{
  "hidden_size": 96,
  "num_key_value_heads": 1,
  "hidden_act": "swiglu",
  "norm_eps": 1e-06,
  "rope_fraction": 1.0,
  "bias": "qkv",
  "learning_rate": 0.00342,
  "max_grad_norm": 2.0,
  "decay_fraction": 0.619,
  "final_lr_fraction": 0.1,
  "max_seq_len": 256,
  "doc_mask": false,
  "dataset": "wikipedia_en"
}
Each number is 500 + 50 x the weight over its row's rms, rounded and kept within 0 to 999. Layers, rows and columns count from 0. Numbers have three digits each. The size before them is the row's rms in percent of the matrix's.

# q: layer 2 attention query, 96x96, rms 0.16, rows 0-95, columns 0-95
# k: layer 2 attention key, 32x96, rms 0.148, rows 0-31, columns 0-95
# v: layer 2 attention value, 32x96, rms 0.162, rows 0-2, columns 0-95
# o: layer 2 attention output (transposed), 96x96, rms 0.154, rows 0-2,32-33,64-65, columns 0-95
q0 076:542472509468423549482486514421467446560479517495469440498484606444509464416529499573535475532479420488485474461510438487531394468488433540462492603477560435536542473451477451560540517561578446573429479479603467462517458533430616455505517525566411472540506467584427533435520550551494584496
q32 098:539540598458474529550545496443522492521471550509555413465576589494557444591536531528584466508450455389515475475498473446448517504489525536506492465480534441567555397586504429559492464560486524522476452547574570402555505487488631420465505570441478531519514565577508508468416509501499547546
q64 081:548477462428443489537561519464585520491570427484521448562492455484494477592496480537526517556538533533459521545566559504443476446470472498515593445504497510441659494546522418568549526540541504462405490633509521416523402521451537508575504510542495479453561550419533542488546455495463498397
k0 077:480479611446362507509504472418519517419518540535515449481534585544499536559505523539522443559487499545495462494545546465478564424564473479483453448429500490600468537482598463409419458504451520485574468528614538482521504569523535459540481382450456480487537414488578528468524596514477489458
q1 081:436536515564566511568642435556581482445427513486473528494403545460478560435453486468466453498518578489466436493431481551554622549486558404517548538460441544513456540559509505490539466494513465451556421495469557533518566472551477542437537529521573516553526456522451504584470387470553519479
q33 122:477519411528510554457465442519533528513520521461483588517533427500456519468444471507516459439575579510528521475576418461481459505455507516554467476597392563454474589405468623535560518464459440555521479487492464534493428403465438558446546396525481583479484556503449619470534507489501471457
q65 087:545516525615509450521508488560529514436557408495466492576452446465379539500511406566506423465466536494530538468596508530498506520428480543546565517469533490466542469534453356594516567551475518472520492537504509471517480583533548534560571615495411477462536601527508528461536412497520482508
k1 076:562509583500512494512504500459506552591425466494524519482475451574556432471502477405537515481543513368418450472317543489417513576490473468470536457497510469473461479514536448465461453489571524555467510480523571606491567368476525478548441536448449498532422560537561494505513547500504519537
q2 094:475493511575563461435495513521510503509530471500597551543497422500471495637466526530488568585461636525487485533535397520463449519390425502554557487552568502414434466479423514486477439445448556551520586528464499551534518448463457526531449460542584563463518492490562469485581554494557457461
q34 078:495542487571532506550434452462494522580558448460412602539446538578470548460576538533484535509447574386431613495563501554437484433557441576553463421450482546481463529392451570509559519436491482483524447429506540469526569474482416537519535529492521469546493539526544508543432531499561467472
q66 062:517478462545492478564554448473430468593501467490459624535531464377447411434519444516491479457526488511451474573529478530552543414474493435449494511531491570596463427533508558451573447509486531514397465551469502557436491475436526461421455490452521556525456547471509448485406468568493439608
k2 077:505522504504524548558514562511473496567514442404526514441490469474522450496466485494465476421526489518609444491517524523500482568432494488500599448384475519544537462491519501588504506422539463526463435498464446487494368403470504529539522578543486517601466585513521538452525404601478486350
q3 083:539459476475381513506466469403507483531469454529497530556508403541492458447456561567506533689553477554448458465484468435523421442496494526473482461536521455518538467492525465534431523563454517584476544553501511516493448606503505457544508532486432462490542474480539431395525607579449554554
q35 100:574505536450512514520563544530510385523508507583576461420457505489514497563508447472522647541463445488439518491429470464496490478465437529514515545432543463467461417529507434525461509509571517582486461490484605469409516607470545452532394541515472466447413483438566568469456572534516442540
q67 088:424496398402527453410506476434446476491485545573530537354525500493527569493541542466515530556486506515427522491466450457502416402518472539463446505480472489480427512451499581487532502499591514570505544432500465541434484578541420448456511519470634516500419527431571518563511477463462551457
k3 094:427547482567602480521468472467527516564493524525468447441450518472501502488454505554617542503501409486431534477536485491601453382505389492501543501470453502567482472507471453544547553507453468402501504554515335434538569479479440475451521527494489505493488510449524544366491584536553478461
q4 082:529502505407477440635498580528553479468510485533485502448458569483509545509547539530503559485450473450562513530529463440475511484571488518490604509496578473490548436563487413490540478514547569450425517468463506557449547492559544441428415568566451417458572539521527489660537504504500581433
q36 098:498487493424521477584546528472521497486418462505502474571450472542519519556465435455597621521459558491483456488482555485428563435466429499467660403474578511510546525573482421542403472529499464498449608525532481546508537485509553506516504540509463517444608578550490553567484467505463447528
q68 078:436492471453457543495473423468628520506524539478511451542437501397566516537454555623543623562461503440526453480496488550444374527563519489509511459495488526512542450538579474505440497558467384506547432510505507436510507423500453495498477530540493472470520482496470483488501564530599630578
k4 096:463461441462517425468517501525508546489578555595505535523575497455496507498523447574574521430513512574454524467586433432464437467653379546482520411501450487528488547479513483457482401417552516531529537482473515441483479534538508455454475459502534500491503546455607502343523510472504545459
q5 094:420516504556512543483561471534511529476533528512472427485528582445455492525487429466555499374478463484547545491458402517501585585442535394563529466413387529508430484524490438518554403492528501497494451492474496530441507479467592585418409459551530578535488539514464556513437590544518456512
q37 086:416473438510494525485454522535446523512533391413507563460510555538464476431551502587461495440587440555497414499500555488498494611423521482525510505488455533512426546482499566446518476535446589404440492442507474512570467503534479494438517495458481535462434455547423361424622471502493482538
q69 072:421424553527471498609577485537497507467515522472433434497466553455425449497525481539576455430531501492585422500462469512464578496535566468478520512453446531472549409568547488547498527542446454553436554575439405528525522461470650468533485508577439381542522515508490523408513552483515533503
k5 108:506506484579517555430499497564519505435517498555451546532563456372442489538504419515498487472587558475492424511527526461513661431544454502443512503569516456515501518607403511509490526568505540489502482574467498505554552446447481565565460456553562595471552504464480530580487508427583426463
q6 087:386542521528554524412535502435474530575541558446479426520390534543467478473495544512542511481496534527478529504514526552396448543471445461524443525529449506499454521467460485603535500516542399393430550546470475446597504468443566477503465530501565438515560562576467511439456589568603513469
q38 097:496538547497425549497511505578495541462533539486476568584493458486515498427484574584492418535598533552544495544548558514490373536554541490572495524450500552424477538500520479499484505396413387487473469482520524516493484442546416497518485374499441529603522596487443465493406565446523531490
q70 078:617473425518521499526588552520496525530535497514509476536540450535415445524542456560549524388552501479556542535560513455478464481422414487497492503546568526489608376440547461557446497468491438462480477523521455469534517501380584495502558526434440544577498528569481558488437592434502444536
k6 105:522479548459503469463491531486533567597509505443531545482484442528526376503507470450456502500465491449467479491412471568506420623447496449479587540560549465513431405495533576517457386367533522507565568501495460526523541480553401490474544510525466479552435422437466548453578487527563536490
q7 092:452539518533484496516532535521436585406441503473494459401466507465521437500511458517500584519525554531517517494478528480387550419540585505452492434488424578427526568507516467566488524454519479393484451598504577477536510450550493540509556427552477456407391575542391499441502482457474455444
q39 112:409529423529571457501532377543487551452527486502440545511546443454463530527537478436549464452457510464532513432566499471453601443454493446601399493509502511418434568538452562451495472473582384514523516529553472444523501515446469567543499476575495583436519552531456512479535499423431522581
q71 077:539537576657529489496478475460491508446526385444550524437540529473476474444525526524511420520554474542503421521568500472529604514477528544463424487608500447526446526518487445496563553484468451431499556571522489452556497449580517556566581437486418455545550523548479559440475431562429455476
k7 084:518466409511398447441504589526567556418491560438501488546470541483538502419467545536505578467509611502610481473426460475557487577456528528488478520528403488496486471504456510534441585453439533420519519497464551541448469434495472568552572489521456494528496588425474600473502608534456480463
q8 095:557490532599536385517413638478437488505551455457436585459415502532487482496453456469514508450579494478500512463505506671587518502419421561517468509539469479421506525535494492551596547554499469493466525493496513502596481570436461526511513480527527400482427456536532493508494502489501486576
q40 093:529488484534469457475533473485511463431501481483479471503443514467410410490534386554517418446477511513596483522408556533506533489443529508496430575543405607450414577510483453540503443445531495435452477531522404559530603468429489601546421454545513450422520491508400477470538482485491497548
q72 094:530510532546522544484347499500562429459468531495472566591483459518465515427473464466547552491525439502565530527586497488426568532539541469491560566512496557492458523486395394466567585501435461498505362486400473574497495468519497516558436482497506514482464514478522511474396548502596412496
k8 091:371457483454596522559521521462428457523446430483586444563526504468484509428559517459496511535635543450464501502537588496524509457464475442561583496512584492411463533482501520412466478501547406518497615486357492533549469423490439471498482524513547527469455548525499520497519502445558545533
q9 090:528538523497455427539531404467536551451479497533471556515486445486520574451466517527491518558520489442574472442534510460609424531553598524446527453457505446524604466497382498484462470495426423495529592428515542503521500500588397558499481528482466460511527433397532588457603453453514558478
q41 091:456502570476484519319520471565530481495367601533438508376468460503515517458521358545440555530513492559439449522470476496573565474491443578435507531525466516499537502548472551504521582448443493474542511514509439421512559523510509498460527531578457553479423456562490495475438510510462482496
q73 090:455522517522538490516532395513526437550553489535516447467484522496468553603510451515434449453453488446524571448466518576516642463502549450440541556503486468513509564496415404438556514410546513515536498521529562425475404540572418544562555456608516499462569507503530459525562498518398537538
k9 118:484593485552574490450542486534517398491540473503415424532469535549485534527482428543508595486426460569590468422567394438535489454427561518422500614468530513565537487516540507466425508461516488501472454425494532514516427485632449500549487472446454516539570530484452524508587468526569485490
q10 108:463467523498504541465401565400452461467538497526483478494624541539509517478594496412568479483548496430637444403422483557470484472490483467579473516510488506431500459417520451596564520567411446545499519470513501537500469599458520460610477457464444506464465482537558495438520569502503464507
q42 102:536463514509492506509602533532508503486522456433466512556633415428567548484501533552465507393551552552525561491499582419468432449535544430590464520446490491408506510510503515476459470505475572421580522522448571485565579450484479506503465418486506461436465445531562398456565555467540457562
q74 083:523567479507619479606481599453461519406544483512511489464392515454467435554524467515548474590541511480586388544580538431493492406550524496542567502562505452499515517491503405535590550466538538572489468459480477518478541433406496470552565459505549499526518485501456522544493437522470400549
k10 117:554552450547557497477482478489602534468521497511531537504528512546486505515549461438436447486463561448506369469516461540449519472498548562507536468594492537467476525587453501456514487433497514594550492483481471430469650458479461525593455503593532424461618541559475400484534518610447520502
q11 100:531540487536491474494497623578460573428501397460441519465471473579557512464578509475469476497459582423497515587480522479456557507518518528483533530524447473567581471490471522535516472587411510423414567550478498596488530518485527567425528542455475451503520572485415568421456426493594422484
q43 107:368565524502503522559429542513480463514554517494431504544504455493402451476437477512442446505501599483502457521587435498414536548509522521498556573505493492449531451422492503551532536412417472522549495439460557374487441481484558511547549491514506627560479471526484466550549409490584411482
q75 078:588492495531526498482513543533517523515466436438489546487551535448503483473515467502493457439520531538471451483489608456490580446467504370596568443417453552425460531560459500538554558484459443527509484518535493452635473590469365518551535460488541542412510494541412443564457460494471587515
k11 085:516478384496530536444535450440547455535518640503506581468510469480615511596573496480424531454455499480501482468602609442508528534639448453542491537576479442553521503598560502461494416516469516544474418483512521477509575543452477544454482472462503470477434497444561508508544487490508448465
q12 097:606471470481480462421513495535497531516527462573469527478594440440567511617499524583465519433556531471457560560503388497555546508532446506539562562564491441470625575573526500436583495520524490476550530562488516459452515529420542482497444532417551517511474461498540433432473521464398560492
q44 087:507496517532472447506479512543517454587471475482491623479584427451546656508457561452516528479443437539451517546527474522469413507509440464530475394436545405545470499476490530470521442501456479502489515482348552488467521494559478523407452511445538484519508388447573530474489402463506452462
q76 088:464499465428545506444555556488452540528523633457487488482498477477517583414498486511614499556537546506488476500549445464367451481588399580503528465525559419514543452508541506544413425478583559524527432494475483540476544509583428514487496503422464578599518471466455504516502436476503427533
k12 095:483515550478488441500502421485536455508537583520628456516454519521477436487572442556548412554428482448453508563508581553392475428442471586507511579472516499515497486445582494528481443506461517424530514552542461570394473518457524397461491583513545492500538553551499529551543502552370516481
q13 107:545464589453467545498449473492538530526481439474563542503400496539599549486500476531458540476382480477414578516594398412464392549495504543468575493461505523438512429582504517488485452504496495446472459519483529507463460513458530486424465520469587376611517476562534459500555592523495510484
q45 112:475416490478523447515513548621417440494428599504490540527384505561512546438520511451450475442471521525478501541463568460492450440621468571514529525450582494448485432478519486454447496436506594510549496446539505549517471540581506451548429554514551487468484395508567479553527497463470579603
q77 105:515414517417527484504401541455502537563489527535548552606412516516542463568459407516478492523579497507472482533519562459596423550544461541498564468525407530550559495461535448461521470512468549519477487540518404541491389451535430473438441570501547515459516601463488533530496579554615482497
k13 099:433539450527486501545494543473574442606457458464514483589472466454497547494551599558511456516532501568515426453499507514470588445460519469525591479493476496476500542513479457482524499508477353539457610472494578480493390541610587561409510447496503527494534518470499572479450497549612567494
q14 119:417385531452513478521486498512519577429489526531575423551564530542494567525603530472457561518485514538461497419472527389519435534548459449460482492475509501554374445510437477453404468547543556513541572556478490485398441513555542406463524474491543545496553416461502441513424557510473541468
q46 116:544465540461486493529541566503571429487493464495551574521494477490510469576504511584495404465524501463418479510452475400492448489482478428546486587488574379511466432515448474483493598461589491495530493545578487494485531556455508461591379536443485577403440457417545474562500562536449472556
q78 090:524491495502512538541487568450482588447473465563473551479457487509530438549515601530488476531443457520489458415444526514515421456431463555624500468478514483540402463433513532423503559551515497515515407455532496511428579531400469485454559475482579541427410396439552426500402477560474476481
k14 084:571550473492489506464440488508497435517456515579604454495523577510510584517412523527475554446567485467579520610476465470541509554486543479530444543577469544449455391508451503534528654494403409451519520465463474498485458402485528453424520502496420435508421566480485485561501504490527482431
q15 092:483514528550481555550464571532476485453489480454439548497464434485542560426538530499521443472494527465527644554479523457448476539672424531511542461470468504449481513455484558462481540465401446441532412429462481482470488523543443557479512454352475482511464488515508513477397611495426503509
q47 105:525516443526525581458447377520545469425485415426553592490468521472547503517536527426514518551482458501434444474485560419461536487527455523476463477551588468452433542511525532480498427509443542600386431457470538592472497590443472472495458490508516418466514524589532426483421461521487415449
q79 089:561470434539483575493442552538581496557513519463495475456571532459508507409550500478502470537490457504437520456505542438405529538491608495499569553423533520444464500441427590400479502465392483536455545532462546463505329442539464488505515486446491519537492526496511517507405506510532361481
k15 108:569442458461446548458530487533549511556495436420392472495474490408482497581554440598512496431532602545506506460463482479507472430482464535492531510523510522442636543508457480527519486417601518587577579487440486527505538467454431536519441484557465532530501466495351502572464483464534538468
q16 116:343405447554503567458533441489523554519470485477531398425573613542450394459554480501502506472441560516416581448557538497477576512475514500533513500497451507494502469492537492527515384446521457510487517401417435432541530503438473520542511444557564414453460454530495555514525501483458481504
q48 126:424387481573525569526447550542513396577511444476440590541473492428493556445541406492468459506568519477541567410473515574491530490475511488539522549463444587465473514525488550519569584446538428528428491445460558486540482529584502531516539459437442524463458498507463442479552534462430600581
q80 112:482548569523538590565517526520436570606530516455501485450574581561523539520557465471535429438569510553552486507540558498475548507470410609513568446532487464511536476521551394498509425500429577470531507538464477476580543493522589563498514469544514383518573543578482574474536491552523525423
k16 086:537558588465455486501508581428564545574535465627607436491548456529491585494551556528508437463478464495480564466465455514452523504538514598500521450474579441521493431449547429465424450524445492480493479462648498467473531561604486429531510554478480421443448550562548512524537474504498512522
q17 102:520535519470566498517521421502499423521484524552505579512525526439514424503496583510463493595516406497479497490558474484533596576545498554486554468457527484541520448444487494409546501476436481519661483510490442423538408594649486474464508525574433496503611513452515523438498448446491481514
q49 083:529549491512438544480509415562583453411397457472524373627507564453536501453529519461487529510482472498518546533456562439396488494621531446540503528544491458531474497518498480388489484509467466550480542595522537515489553516553452444498523544523491420443550608490521509551470456434553583529
q81 075:653567476437517511516579490478476558482557561492484576545493489423564518517453499490485496548569476533536423558525561476400387583440500554556572456419525543470523542507426538521477500415443448503435582461480506523511475455511486429438565514523539523484602525474477523557397478495466492549
k17 115:519520533466569463509477459489504509556535478541468520537606510542528589501500502492521442548508525506585532454467491506611535458554428511451548582597565528590484455445529573452503497489535458489464458523658519441555519486498501379496500525443438624431534465570580507476540521495422511563
q18 115:489463575460431436497487482451480558513454493470549495421544516578498535478508420505405531451515464483420546456518425461461440468476487400465415553625567545516516522479485470563500503536555473561542453445534404541445554519493509470450437549451495554462348467516499492531470538635474529512
q50 119:585532572477490561514488424329476480513482453499509598425531519501530524557514524475464519592528510556419479430475479508409512488525486542474501457442524518571515532585466469476437505572476561585397567545534513586507491486512506408435486538512501503430512472468542413431471426450436550528
q82 104:442566468463442456459385420503599564559600492516563476442441523539579512589485483518516616557539470456386562501461498497460465448502520531532529568510517468509537508549585542504474565512530530429564559522569505526482438477502455473433442517476629504591538506489539563490539509498469522450
k18 085:433439471538491515438552570593518549522497496458510459532429536451511472425539459574493548429515498459572480557538599538543505498543535583502506505376522473510535529501590503470483523491513495467446416429543521543499478487525459492595568540485513395485470521417496516567362381498508497596
q19 096:555401431451406513542534458469518424502601504529458461547550513512567446498541539620584531491557451543454491541453498503431514494483555491466528525520509431497534342500508481432507427486507502510545523514485429491498429472535532559439433445488419436562550499536467389475510572408554498509
q51 093:500479544521406462448504416470588419467414518541522555498511520451543511537556581445456474567449551452571534481512568592491431581533591486451559397565474413472536456557502550468523536472438481514434479499575518497490516584573532507447543528525514460551441557519522441517497499640483527505
q83 092:427587474440450437468491436418497555448535638523485524491559508564541547495496614594511543477462569408503484497456518517514410481461487534604542550549479438443498504501477504477450533494586574461530453450497476457460497539391479529511522467543563602537556425419450542510466481490457523472
k19 136:502473454545506465454583530462508461493492531397556512406535492457422496497491503492425522491471568518568498399456528512527530518409449594484544507562527449437471496569425535527498510494551534560488526558319510500541468551481420665522471504590448548548501462521459518519498501466493443474
q20 112:450451471615504437493503515435528617459466526404502450547516495545481543484470474486494512481438394460525456545563448623520538600442580489524490472413420481465499494482507527515500494560410511445490433489419425517529391521507495513521493530484507537431504514509547476582555481551551402405
q52 106:591503600526532504497501494470576504483480523505528441524443520518507476407478595491561436506486520493500438531490566541494412635507528512402468498506461593456497599457471442505489566521509542467533495546485525527518489422505597512532585478571481400542592512628457454535463560515419550517
q84 112:500499567608457554603490543466486599409528508462499444446482458516477491542385423496579511514583494594528452541528538566512580530539552490470598547487507448466550490524506472476494426472400474459440439565462493560484477422510579482531606435570484497546490499518473494469571539535568502468
k20 104:458476525520552476419516402579505550617531550562483478495476505546509537492450474537499516528546488507551561501541448575510494529456433454509494463437497480518436462476469434466544609440554449566497455520583560532460495505513545388492517441545520497490520431505653522569410569541479623464
q21 120:491578472497503477407548476545542517495543559590508509485564439461527503514468485606492501452629543450519510557458422544462412560444510454573519552509503479473406605475500511533510590532488483565519517557544554499456482577336484532498474444491509539452524497525433458424477596553492491533
q53 109:455553558534555458500569516438515526539557393516540492557444541528547447496543561538511544434440590422469538486461524491489356452577505430509527503489476524500531491550441520565536538567480606486477503389514562549526457512442562488484377535510506421431481495411488441443450513535492465438
q85 101:466428460410500500502442506422511466400549611492521446486526604487540485519513660464519591418527464501495537421567476455437500588458569539507466475478495474489504461527496511475432429526484557467454560538485460489474500468445524535509457431425513491441399486456419533436552561486557557544
k21 095:450465583532521481541496611491519432480476668479518524468475503500425539527568483514508502535522502539595520603510389535547504462459513471571415425460559453434452430483512532515454504564523468566447485497483430486555559513460553513469541454581570602473532508486503465385542540488499554496
q22 104:605519523519461457514521655449467572631464447518622575478531469453501510633495515593475519446559497510481532518552495450549516497495536549523525505515565537499580435584472450547550494490509436501486556467517580470475620496515501510449499475553428475530512541425510500506468484497587452523
q54 116:577577541619507424568457436489516423475471538499499487560516583540571489506508590522491546526509509503364428511552491480493590505455542513473561443499518462499554507469464496474532466496523517521503524513446496529508489486540511467557352529394548455488504488420487610560491448453381556428
q86 082:613526574552454475447443552438466485538517448484524572424548540503531403476606444458521526519427543473437485618537471421442535497436545561489470540474488497502494427439489521478532505430500563490496471490538412485501468620557477499467521494474648516468511496554598436474524549499531518559
k22 106:500422523481557521506590564533530593425486547481420440553441451481530507464515550442464507465473516483506543458482562598473573415524468470503515477431468542576476396500478519485522437500472578505485484475438607459513527533537468554556534383524415451517519424484346474469509438518575478495
q23 110:609460475474517531501519487526458492577423517483516448465517509507564492457419571470453476469453365563368502540510548565523576551583510512445424483438514519519505515422430536508454437576502466530401487497508609585482533543480532487454441445412478434553533509508517441529471561571504543495
q55 106:468498471430503531533445440552478497541548457469454418585532537467494514457490445533515534440535591450471462414574627508504461525456448494573559457564497522472479474571558449426428412471504637454502468597539550545507428433509423450473485563529466546557482543465457491494467544541433448521
q87 097:601540540602526460435580420544458493553477635469571590470554496442502539479453499443484554421459487501484446548487468434482510547493484497434527451540503482397431540440477483467374491468482527513503500591508579526543496466486395480454518470502524491424478432520501441485401546499485419504
k23 110:552544553510442464497531529488533519510504507470483530553547418505522437505435427538497500577508485498555547454439527507522483544397505424534512465523522518586522509434449556553445516448459549543405519446387453533563424506467430544513516485505566553415459533453451501649471489510667522520
q24 109:546499513504481591405567498453502462521515553488560549452500523521460507410532592437508449522532492512397466539421567487443537463531476588482415490525493520612423439445506501461513463485544556566474390558484421548484508472454399468444431517426489528471539476505506551480537514459504625581
q56 116:447507499492569406531546429464587401569521439451483491515457550561538483500569576485520462474396430579517487518438529428465471450502512555487536535523490442438559522445507505492595462479555439498511491415537485533467431519551515537478473497397528485424390551510485505574508397528385521463
q88 101:443457446521539523543472435460478448553563505494440512531452495431480497375486471430391469537544523577550476476496462435432527478616367478449579546467507510565443438482458472455516507346540515535526480537484501522443555465445551474451433476446550515451577528500475508502549424531458459500
k24 100:514557536501471488595467476489526427529524538467591470434505469546489481447355517597519537447443528497572508441496538472514497404469557373467465379587542514590450468502516455419541493489439489491498598559516504531545487487486534495549435525466572531496575439500513480463473440433422479542
q25 103:479604523556508510569486490495491490551559429491488518633521515448466439411467522466538475438583429378536513415469467527534496547532415484593477569508520473516549542500542492436516538501499577582429570475498475463519469580345512486506471554519616560427499467481517517477495480481507522472
q57 122:560414415521539465525533555556477522500488455514445466462462529571500501458486519622453501524431477467470531498483490416475572506408476521507495464588505420484572413530559500515531408471441484437471551542511549536514454479608432492521644511516518503549576505401483459572424502436470435539
q89 096:442577462472557551417491489476568505406553453526468535560586486495530521498524550492446432511505533534514528468419420529542671440411573529425482407511482462510534509580461489430552495576533448476427463473512400466578542577601513534478496547539545503494511501507561495515543520475525483537
k25 103:493602573411487509422465517469481431507501434546513571506598441496503521474592486520501573465558520517574543577515618551540380506497537488465486455482449495473578527558515504506536431515482561385471497450521498500537616474456418497515490398507601472521527492416486570497462515523530466495
q26 104:550396469469550533457643445535504493504515471489425483477533476513541463528531532564463449474545506608471562441492488507471499493516443488521530527538582481541427437494506562456535429525423564638568531517538463534556367490449456498477512490420575542423481555542488538528549531540510548402
q58 101:501497525537556523562486429383474452547499579576448538486436480402475505543516541468515547477498468506459478552483555498526450557490549614478441469517538440548499477522448500534424435468475537559509533616499453536550495463519454525429530586515415494499445520434445551437546447657516473591
q90 119:563474517535566566468407618488486492495485437504484516468457586515480513491546442479507504437475413524446521514482525553495458454495455600594526559497538452564478543454495579456558588454542495453485500391454472572526420550584464466464475508509431483514458591450495535507545491656492571495
k26 108:512527404520460496459482564554485474560496498438561545421547535542521565503491564519474524544441479487486458440567558449530467400498408585541467483417522468584519481443503524487438536514498392478497608550454492465455564543486507566507549462454395444543606494515457506529571556429593545455
q27 117:491517532497574512368524561439571573449417435520530477447586456547447486530569518480575377549437545457548453483576447479565582504399615513565547450467462520468509552502510473490504484505517439503486437560524544510544490562541386453495550453483483453507578501503518452478496576493517536516
q59 119:517551527491503542505505518510448534494529534476524403499521480513463449519387408556550415431548492487548533526509518474494503564539585447559464529434490462476535611608575422593526471504546577518481520541532540490469589440404394501527588402532511521571510484548425539534452490524445548486
q91 115:458548517509531515392488501480555505459579525505517534414543512553567524430530446499497378506517510566528460548529588365438498508529440507578483486525490472453479515525544578488546543509457502419527425432487395553524565611544465530571509526494533558494573444490509576423421448443465517465
k27 104:489519413507496501574472411501502538491585440563504487475515552498547476418471517539445436555422386526584506571471495554422546488445486582552424536517426413508403501439555517542519514439450459479550477413563474491519493461421448507493477516491512460429512481415515480552486505436411401563
q28 110:513551394512411452544469441498498595444543489520543496460439463442539465566435490536500525484632499506588438467485480449437455442421519568524460502465441482508538509556572470526440433499476535483612531455443547499455508476559486489592433434441435529496514541499567587593484435519452472545
q60 115:539542574481491509432406579434467425486430477523442441362589515492488513578512546462513499524550496535467498548480437608532513553461500435474472469426459536557468554482488546470500446513461491522452469474537569568492390525526462508479474496636517498393566548474517590539511534483427569506
q92 092:475417403545561487513584559498456494541572564573434527494545568499494565498540565519523515514580476565566446500429521438527548628511448516508440437503497477589533488454530468473498541495496506563540470505513487445557510481512511447494540446528391450561469564404492529445391595415524548542
k28 105:528512453568525598474511609466485529389581458374528531574433527553464483599602497538496521549519558510533536400600481533522501522456458479546507520521513490515506559514574538548536418443530491474455495617549525506488561528448493515495525503480438517492420534564432491499462383515507440482
q29 099:529570515473546577446504443498497444385602450541403464485550510478440543546519512474522540553571503529492492573632549499564457457493456618523529534485499491542483547489589527502502476494554492561494489413585467518609620551487477460538580443499442478433475517493461588510542506457496533491
q61 110:509495476484472493482516475472514557496466573404487556540432548575462476459387569437441486605497486515482542463512515497515498589581603440416499509483422550540550501447577413471491507511444508560465470613464535446524416463463444414543474496529514418515525419578529479529465512411495533569
q93 096:464503511491519426540572496563537508492512508503461426492477569385593480515547533466513484508532468518553473448540440472514546434571527532355452538518555577519514472483557483395525515503502403510425378461510463478459436418571499452464465574560468520462514533473437454548540461579587578516
k29 097:529524497612436472489525439590543567508453547468581517460469467429445469502547498479556460444476482528511491465497605451473556580507540472545473484410480416518524518471422493448549390442508451481430453509454447552473500399447428538486565426523530524593511462545496504527524521625407457482
q30 116:523527583497484464557586560542530466476464516496510436513453379500509498500443449480553517551527528442560439482524628356558524577506546474441413499498526472597454554503552488581478410438517479464531456481426475578415573559491484522471516450521477429494487437506492466473501566423460552494
q62 097:450524406488502416408555567469502433539571373460564435519476435509508451509545531505534461571590482601411540491422445428467520554512522512510449423492549480545498475482525402550482470488547501462548489463508517548468519473541493484569545477501506596466460503464490508460585419523433616445
q94 100:496552600500492549516416569453514497529526573457471525586516561541417608579509584523588544413499458501494489535550540487560571522493577649527465514585480496534529582519505534541521396529543435488503456462492532474491490491581505508492501476571571553538476545491617507447474570477511501482
k30 097:450493446490377406615548443480568520547538495472553514489497570441566471471483399500470471439476520513536450599509417491427459425589598488559546479506519513478555434465560482421512439522536481438509486474512471540571549615546481552504506514492499487474495579516541565531499513514486474377
q31 101:440530421473417562424511543596505454447430506524530499509543536433427524442484518487338505518513468504432500484538529528506589405498510472509535491596476462547490530530514571462512416570450489475437466531524521420483523568536404558504529486510467490522569522507384478548407460470397528486
q63 107:511502569470496517493469462567535415478538555568512562430575465526507555578545530581528451420535515537513581444436549497454557606605518459452562424476548473454459499382468469530505592475434449521511510525466454493430424558559524555510455524541429504532546535551501464444554586489481555555
q95 095:537535582577554550431466486523531499561610483532438487515469464496520507558490471426537430463417540486474522468464450500513515557478410451573550626586540534503467546506470580474600594495610484417474486425535455488450430528523543549474483555527507476517489439505504538402436419448480511515
k31 106:494472516544493515525461578518448470416506563486536483505506601559510389540532545450500513525618482555465467560434529463514492455526443573489552451579472490535500506507549436521522399335423482553499517471527464559479477521561479513534559438466353516493501493427555538548449477476516424444
v0 094:532492480542412529390490483482516482539440422464534513570382572511443511581465423535488453503424522441547561473516471526459511556411550585417518354474482515498509420564447490552485546547544484490453512464448424440500498409519560510538429478446474497444502507512506580454577506541564511500
o0 088:508542505488519520537480468535566439479616437495358478535497476407555525462493492518412457526513567421559533549451531528450490454496542486469567494510488533553513423458469478522491552503498445460539482598502440598598481473411466484379515563490408509560505599500422511519507477437582469505
o32 125:470541426522529520562475531522402534470461532482594512481512555412473522483605505487508613504505494458442493496555503605470443493491454555483493489453502522464470384494471530473465469552401507575481434578488501438454517467478480422390594517559515505495593463393537455475461522510592561558
o64 082:532535599593475506428483462647466493561542503537603465458517486506576573473538531561512499462495530660533509452572504434643465522491476490560534541501456534521492510466548502500530497463490567560501474506539569456476480489522465481546481444475499494501361479525535458516523561548390487469
v1 107:488392460522410426541454467563510510505464499552479510499497489415602600559547442545547491490506505509575560552533541523510494499457585510509412556538508477516569371467404467500534507465553493528525485456519380534468556503490458468528443443553371480522453505527503431539487524506460410585
o1 096:532557500443549505598469575499566556479516475536469527470504376502542452511493452517563555488430463461463528537450482475456515384438614452456475589541560475453559417445409526505532491595478511497466493527553383567495434472500595484464489567534465502549439505496481395487500504525571523471
o33 114:501509540566555418502409598471515420448442539438492544511493565431553438533417511501530417453515559506538558505504522533547468549452572520504446436451607564517464470468516530460484433554589443470461578432500484481455422483617498470466550550497438615503541523531515477527429461491448561499
o65 093:514515451477429477526572423487416543514518491530521474465529470452456596462474622439516540507549464433505530561544551460460486483531471504532596465423379393411516616542530540470480495438499506519516500511523553468558555558502464520407483488447576534435580519529463569466446500579492415486
v2 101:457450496499490446502524568573459616531561508522523513430433531498458382548472466513553484580457453543487383471478470374497473488581518543531449481489608421574477466459508445514435537434419464454484463548523452484468538546584568513527550575464477507533464487593515482428458433546489496493
o2 099:532457489438490490541437489546530512504488468477457531536496415428516419476563538518528541474553543417528540586497401472549553505526525513488505570532405606388565486522494520493478452463425450469540465567456470527407452417524602499526525524429475437516429468361536512488497523485605439504